From a checkpoint of a small transformer trained on Wikipedia.
Size: width 192, 6 heads of 64, 7.82M parameters.
Architecture: rotary positions, no biases in attention or MLP, untied embeddings.
Training: a variant of Adam for these matrices, 160M tokens, 6787 steps.
Each number is 128 + 24 x the weight over its row's rms, rounded and kept within 0 to 255. Layers, rows and columns count from 0. Numbers have three digits each. The size before them is the row's rms in percent of the matrix's.

# layer 9 MLP up, 512x192, rms 0.0998, rows 243-254, columns 0-191
103:154102126114141148173133177137104105168084152162133077176077103164124166080146142124085154135134131123126144139091120150131139128118104134126114140132132109148110138111171094131129132106132118100133118108091111121139164131093158077144138130174131138166143146081136144114089167154101101110088117144142120112126105098105109106101127095090158153141154125076134124107131136140111117134192150162158083138113119097071126133108120147124116131134144093133114099128126137138140117138129094132133155178135146135100106165095118143159121140142113133081092111109114098112144157143130112150
093:119104121092110129145169141136135143128147155133127134135154155086117137116156158112107157118103112135163085093108147094135123164129111100121113123144118124125134129151122124087088136128111117127126110132172128124148107154107110121161168130104142113143134130118143089100136093135078142136124159148157143112137125141113094100133092156121150100144162148174094159159152180149146098101149120150163158112146139098163151113144093085147183091131108119174070090122147073139115128104106114133144136096138079122146114116132072134139141107126134095161128131151140092151127107164114151188
091:111136124118143114107117135113124111153152139113139124135166135162151103121137158123102166114133142145128189174109163131132145136121113118111154133083136115151148165070138097107119129122124121145177118151088100167166129099118133122105167105073122146142142112118101158154127111105164096109132121111125173145099116109139129141165079105127116114115093071108162158136138130169193157105122139136151190097123124130117137097127097105121146108133142152148083115116107110151151067116108089131118140162147128127163119093127138092157134119126159110118129158070116122120111107117132099141
109:109126161080171119115148109134144126125106132155097092149111110148125095148119119123121172143124137117106135090135133121115112111113131125148122091171115182122107129165089128140159107106120133145126111116121132139142081113133113152113156149113145146100136133106177125145151167146120132163135099173123098108153090144120112140151144090133164139110141137113100093104119106153118130147145136157098181137146112154108123150101128112085131140161137119127179142135091122140115085186147101156083154107120131148115132087105097080139116077133106120115108104138136182101138093185157102178
099:076113153109070139097134080100145115125140123129117129101146145129105146122134095092118091142145128171160153113137149134104087178126173114136129143163116152143142139120148113133121153128178072130154145141116113116142101131113114151125142125099143129084124167103080145104093087112133100123121185098143169164146166105115161086131105091142151163130142120129118152132153116120126139128062115144119111131129123167169095129093144141157126134108135097133069139123141131131123084105118138118133156135113111138177165150135143141158141131112124137139104144179151136075122110125107101134
091:137097139135102136181120140123142115134139098130126099134126088101127145143107131172147116122133139144064133123130138084073095108136126096133131135150106082125126152142159142119092106135090106127077127142094091169153104139108119143114106122153106174123159145103137113113135119120185131096052131098148141179120139116150130119139143147144141152122117159097136141123151135119138120091135115115141085134099144127139135125146160112121146150135144148145119147068129127175129151112082104140165104144096121100176098121145154159107115178058128086120138117124151117129125101095104137128
097:148145112141124109114148091136088140120094123158088123115136098085132173123107124116130148100142143128092072089152177101111087103154104163120105115145118132120132123145122115148117115136125160098146107103141140092116090120122123103134090188102096139123136155106107124126164137154108177132159126111161098109140137120118136134147136189142092150130133157132141159141107137146103167113112125136104060141156083125139120139157170112126077127147095133113134095117115105130108124121143132130163090130158131119150103141132106077138094155113108101114164117135136187180149135113085140117
103:118170119058130132182152137132076144138075147133154067130128075143116096147158117128085136138193110150184129126150127149164107147124129157136127143172157120160111130135134175075117117141117152131111152136125128125119133143117108150102146105104146131125146109106126132116090080123121092092124101170110103136115134128120103123086116154093137121130073094091132131132090121139142132139132148117159142101119119102102129086126129136157123101143087153135120099165153136109111149127117126073152127127126151146122104108112129136146123131150166155097137113098161079126108108123099157138
096:136137127158146145110115163126154139165162135128147146142104116112123122135090140106190166113124141142141161123087120136114114105140150144129108157130115140143126184104117123139119155142197114157121164171139100123105145087125131146088120129179097115101114095124118113118115084124092130143096156120127145097130134124107123170120105096164136112102166115129166126131169116138090111150162131162181153147161136163132119135122100161138126136093159129142133141125140139154196189105143084106138174093135138097104094112101140085112096129152127121114164138116116108119141118106108151116
096:129139126120130121116104107129108084126118130141182134107134148128096139165160191119098140172179123100094090138074140151147095169108144130120104124147114106127104132125100095082129134142195097094105101117125159154168161156108155194129100114123101122139123097096120128144160122164139143142124150151139107113146087129114153100150135129131146140091118181140116128156145092143115095117133162119117145097143133122105139108116128109151106106097172115093176137144141172135141142111135098142157114153092152090087107130154122152143126152134104123126143171141119116113102130105131103103
104:085090086099127134105089139106094104144109136140120169099149137127148157129117135196104131142171141127163104136138140109115173113059154169153117122140118116115109127140144144149113119140125128132197128117144123095178166160129116106131113132129126119090114118151156150176168076139094134123146135115105085120139104165128133130076158124125139106116116084121141107114120148136111096122128144124118113114120154130096146106086111121135129153144160119143089139161116158102124163166128149119109119123155149119122098105130096139099145154196172133112112113129179098158145118101135136126
090:115146112140129096159137113166128126131093156145144157098124124138118082101097148126086184107116151132142123142102103166087062178105130106120175127134164136123149106136099159119116148146103141121148114105147112120155119122133096155100149168120126122077127096116137154169119131128073119108164107098166118108104122120136160169110119141147064127120131121159125141104172127148169149137147158104169101108141125146157125103114127150152111127130072135118121106103136152172150148133147121150102117140116133093159098170153150133116131124152143130134133108134099141129105087078124163157
# layer 9 MLP down (transposed), 512x192, rms 0.0974, rows 243-253, columns 0-191
090:124106059124095147129116143153117099106164100089124121166136132162151121087135137146141159133138135165137093103086154108124131125143113136132124156159131123137167088129104084135139147137119146112104114104130149122129134113165120144110102116138136116128132155141138142146113114112144144115005131112157124032130129113095174129134123129106135140139133138135166117153108100124181117142129103104102148132146131105130125124135163125117103097146111127123165129115127120097099163116123152140147080100146154155097150121094140136154131131140073125143109150135131127076134110154152140097
096:138170140159087112159157100094124119137149138102091124086138118158135143131106133124151118091098159133110121109143164123125100166112127110117097078146109116108136125086117144156160150114097131148114108096149142106141124129106108144089127142163140088174157124121148115122132149106162141098064136149088135124165126083109164100121142102166115100132137118136128143105180112132106108117114111100135101118125113136125133115121167091133173144130147107138085151116100127148095136192178088111147137116139156153109123103080094119145181124135102100097143156153138141142151135161095130151
092:130107122135147110130115131134132113111129119104102150152167074123151158173144154121092147146133117117108139131120158106136108136132130161157105069141131111107081134161105116147082115118137142140123141080154160109117108122153158158141102115120154123134136168111143109140150087090124143149174094109121062108091157143136149104117151133103146122128123176157103119127082132115140131110115159126127121147117147100143108159175129115089088099132100168098146100130138101144140172087147178117136090132132125170130136105148099098142145099116112161119170108139108152120143145199114113108
110:118120066129138103161119115117129118125103130148143118155117108142106144088097114194132162154106100089163114135145111115148127096107166116213153137167149154160119170178107149139128133125113174104077163116142118097103121115121105106116154110139109123113119107140163105155108159128099109145168096130106136156146156161131117142131160116075168143091128115123106163108115105144122161148150141106104122141119140121131121168114107118102108133107146135138122144126144140151160116137126191123145122126133121139132163162126089107127118106132182125120105140094116154153138139119115152193
098:103159100124090109088132154141109093142099143104122174152118105116111104140088137065132122129128114134099139105124113134169097096157098198134099119101094114117130144153144130144116144136138133100139119151132138099124149142140083157137123145123090144141137139089168071070136151108120100141094139134116139155154124121111128142102110126141101145145114123145109177163125089160189133118162147128096130130143130129109142107102159148121127102101119134141132134136116107138116130167080132138086130097129153205099093111137156136121143143186127112128107121145102112163134105145135159166
095:118143088116157146110112160116128151117149103134147087121086162143085110117125113132110160144131092126144130111138117136115121124114154116121125132143100151154165134114137102081103097096129123144084170146098106139115131111114103120108117105169124170107112094124131155143093142140149144146165127127127173167125133116113069118116146166103117146136104164099116088136069100162122101138135152134117080082125140144097137110173121097123137173139092131109120185121114110141167097140099119120133146087145150120162159124152153125102152118121129123194117130136128115121103072128072153105
098:155163181081142148155160150112149133137156130092136152157108122119111180126101124145140108141134124146074155123134112168141117124126154115136098155116116122170139159142138119099121139133111140153091070117087094129130130113120113148134124073131115126135129115154155138158148157123101105144180129130108137151141163124089144113124136136183135096132099094155123118084118137094139135145156114082189135102139097143132136110097168122114106095135152142110132156125108119134158118119153062119118072120117122152135108135138137166140159140158100106118120116118102116046141156141115129121
103:127141128146118151157187079119115166105139139177122086145116124134121119150106116160111141124133171123116126118141165106127088083111105116118115086155084135141124118109123142126137113129119079164132129118159090107140092136142165138122150143169090133131110149112123150134149167143132102128104098089091116126125113127110133123134119114152106136124144171140097108136154137123152117127119129095118147114108112151171173215159175161139110140154146176145161121089108101140137121106120101128144122160076111139134135166148121117102069140147126105097171130152120095089139119143115089115
100:117103168121136131111178126114094124102114090134113152086120063154102139099113131146094133156144169112129130152140124159115101101135151164126117143128112146163181164109146134101123130110144126113147123188097082120108119132152104121122101103064111138157088098142129164155131127095119127113153103098129115147146151111154132138051152127138134129127115146129089102089130090169125094136100139099138109135138110117186191132098092132133135106075115140123168123157114095118128133163151107098128095139107149113161135131140108124103116123109177125118135116124098120129145140129144133115
096:103144139151168142130152097156152155131107133145107152135154137144145089153157152108129191099123140093160150198136160129092157119097127112148142176141123158115118126154147135116135097078099146074131121145117165126157114120130105106143127135144143152134101113178097147108131118120172127162132070110113152128147150138177152140119152095130098160155113128158108105153143131111098114099137137180100092154097113161197142138149103131124122153140139143136104125110160146110108141131145097113111103116150122120148104147128115141119125093073133175124124170133119132117125081124120130138
105:150109140104118107137154173134156116159102125114115122127116114132151145132148116161119095077120143118066132119143100126134126141146157150113071101120071138172118124125099134128132130138059072138105128121151172166142089124149177147127112134127128124127099129111116131142141164136097114143107132117072135117123114118154135115156153109124125119130148124154138124125121156130137129119122136125119142113121160121151031123126121106147126125117097139128159162071097133079173120097081099108136088124121147152098127085118127138088138159122116141078181151104146100130107162128112140121
# layer 9 MLP gate, 512x192, rms 0.097, rows 244-254, columns 0-191
092:084079124144178159109143112181079135111167117133140149163139176124145128106129137155164114127162111129111118136100176098128149143115136107161114148131123108142131126133110136114110104120172080131148159110149165148145159113135162116142134105110117128145136117148155137128117111124109127161121166131138124134132136117145061151117098119150119120136131091092144166128129106135091120159118068079127095092098128110137186145152086121158122139173152126126125160162143143098127096137135118136180162141164090148118103164188097154102115135139129131110104119120129137167118154124107113115
092:137114124126155115131191111119140164136107125092154122101120136115125104121101066173147117094131119150110110121096096096130121090087116117139130078121115106147106130101098109134164116117151121145153157112116148089137151145134157095153149162116140106114094172141130110136094147116162114133155127144096088131114139124171099145118164147160154105155091144127118161146087139167149128071112135104107095154153097122123117140103097154100101133128121088131125167113076103134113136149166148073126078111126120109146143138118131131126116108107138155109120170093167119165155089110113112140
107:113077069164113141140114119157097143112139144144145124123135140082157132101144131127120145136105101155119132100177092156144081112125138133165125153141156119090145116122078141142140165145151120118135127052148070116085131129181160129114162121084074113110115113105096114148129103155121114144145128134079134145152159107138128133148166117156121092153100128129142116117136156112118148104122103095140131129163125131151123129138100157122139167115165162145110132168137161112158088075154151137114131125136097118080132159121110132118111114171150152125114108145125141142085135116099154106
097:099114100082131125172155148102120140146087134117104133102137149125135128144189119116069147127165094130143084169132132094145090121149133119139152155127125136125139128137122107152161149180164095138128128103133136083145074109093091135145161133098140153101122164139110133134102152123109146119121153083134167128132148115182116096158067168154118122113149114166118132119130132121133090131119138145153098150124121087143126120119128169107083136107086107089099165142154156145105112144119131127190107096097069118137137128154145111155112127123150164123104153123138126139144121138133141118
089:103063103117145140166127141137129131125120114128093132117153118073114162117102106180138121167146160176099125137147151092070106145137175084114134177134116102131151129146150115099110143160104092116125096125121088140118084165108152163087135116139130122146132156147127117106110126166150115113077139115125117138153140130139135111118124083160152116110169131118168149142144143128150149089122104122138124179111126113141143149114167166087129133123163152171121108105134136140118169168104158092151114148144141114165112127140166144109082112115132143118117128168157139151142125104091138151
099:137095140128055104115132119137155185114097154115139112101116131109154127128138116123144175124127133126123131178152149117106118127169145121138096137132106118115151137141120171128149141133104123111136112155103136134155152123136107115152105137117084117101085117138103135075149109089112123148137134118086131078129117173129138124155107160078116122097136167172094145139093151109104139141124140148124099120169118133113145182132164128103163107147124140113161152119144106116058114103129145118195086089097123130135133156119194102122098103156107144117133133119144143128129138128121173081
107:135134129169170085135129120096150100144130092093113121157185137129132135103119147087149069154141149147091168139100100132118101077158118098125137152095118075144163133159108104163141151083154143137106113134159132102122117112124175123186134119133126110143119157175104135124126129140127114132155107140130114143122120122144122082123116106164160144093150094112161105164132124119108150128100134126101133129149120143130086113089142150092134162107118045145136126136139143149123159126133171119123124153131106091121105077110103122121123115077126155128097151146112146097126101127141158109
099:124134108138173112142155133109132137162129118097130144082109108162140115093165091136143133154117163141125112118103144149111147086112137124183149123150130102125122139079194120126176120144116130145130120141155109155129136153122124117142153136134114091169123119106117092087126163148137143119144125113131153127067108124088131138151135130141158088162155084107149145139161141168148138131157097108114109170143135103096135126136125137139139200102120142154152098130166106143102152147134157121120133146175147136074158106099098122155113152125148120104144104148140130137092159207097129124
100:145172116135162127102163148138122136127096141158082137115107115087134139086140101146119114174146182160149139137158126139095140143084162132151154131120196155127158121115157131122134132135161092170167154141144130118103103149118142080123114095134115143090134122157134122114115122100150111151112108126067137082112130156091111093133120128109109140107105120097148088152114085099141157132117115130127118155194132125157094101131113152127138122118129094147133168166125116117123109089102120082146156105121139163135142155143168093098092121149110128098156110104143136129149125133134175151
103:118116112157137129144116127140118169122124104101168131100172140159153077122134117163147122150138127151150093113129123087144123128124119112159147148160130138109163165157120131139137140122155149120115075109155134079136103132163164088136136143158073141120110131131157078163138086135100106151130168090051135136147141126156153171092127132136154127090108120124119124096171133148153110104123092110116129161099102161082167137115106120130141150098124090119093113182133101152133140099154151149141142089196113115122128119107126155124132120132155124122134098111119110167149118134155127119
095:152138127131152175102121157124118137121152143099157136128152170129140152092122092115143163136109126151157106121134130118177173161123134177101132138122157118149149136139140077155132119168126110100154153144137152148118128136059144133178100093101140141131133128141131097162146066121108169150118145164090124147119083131121090086137166117117175098099187154136111124185134097084093119163131152136141167098152117164124127135133124097102117128104162149177128154123140156143122151137125119134142152139144160127122119107126136103104094172139120143126141124119128119110154112138113089142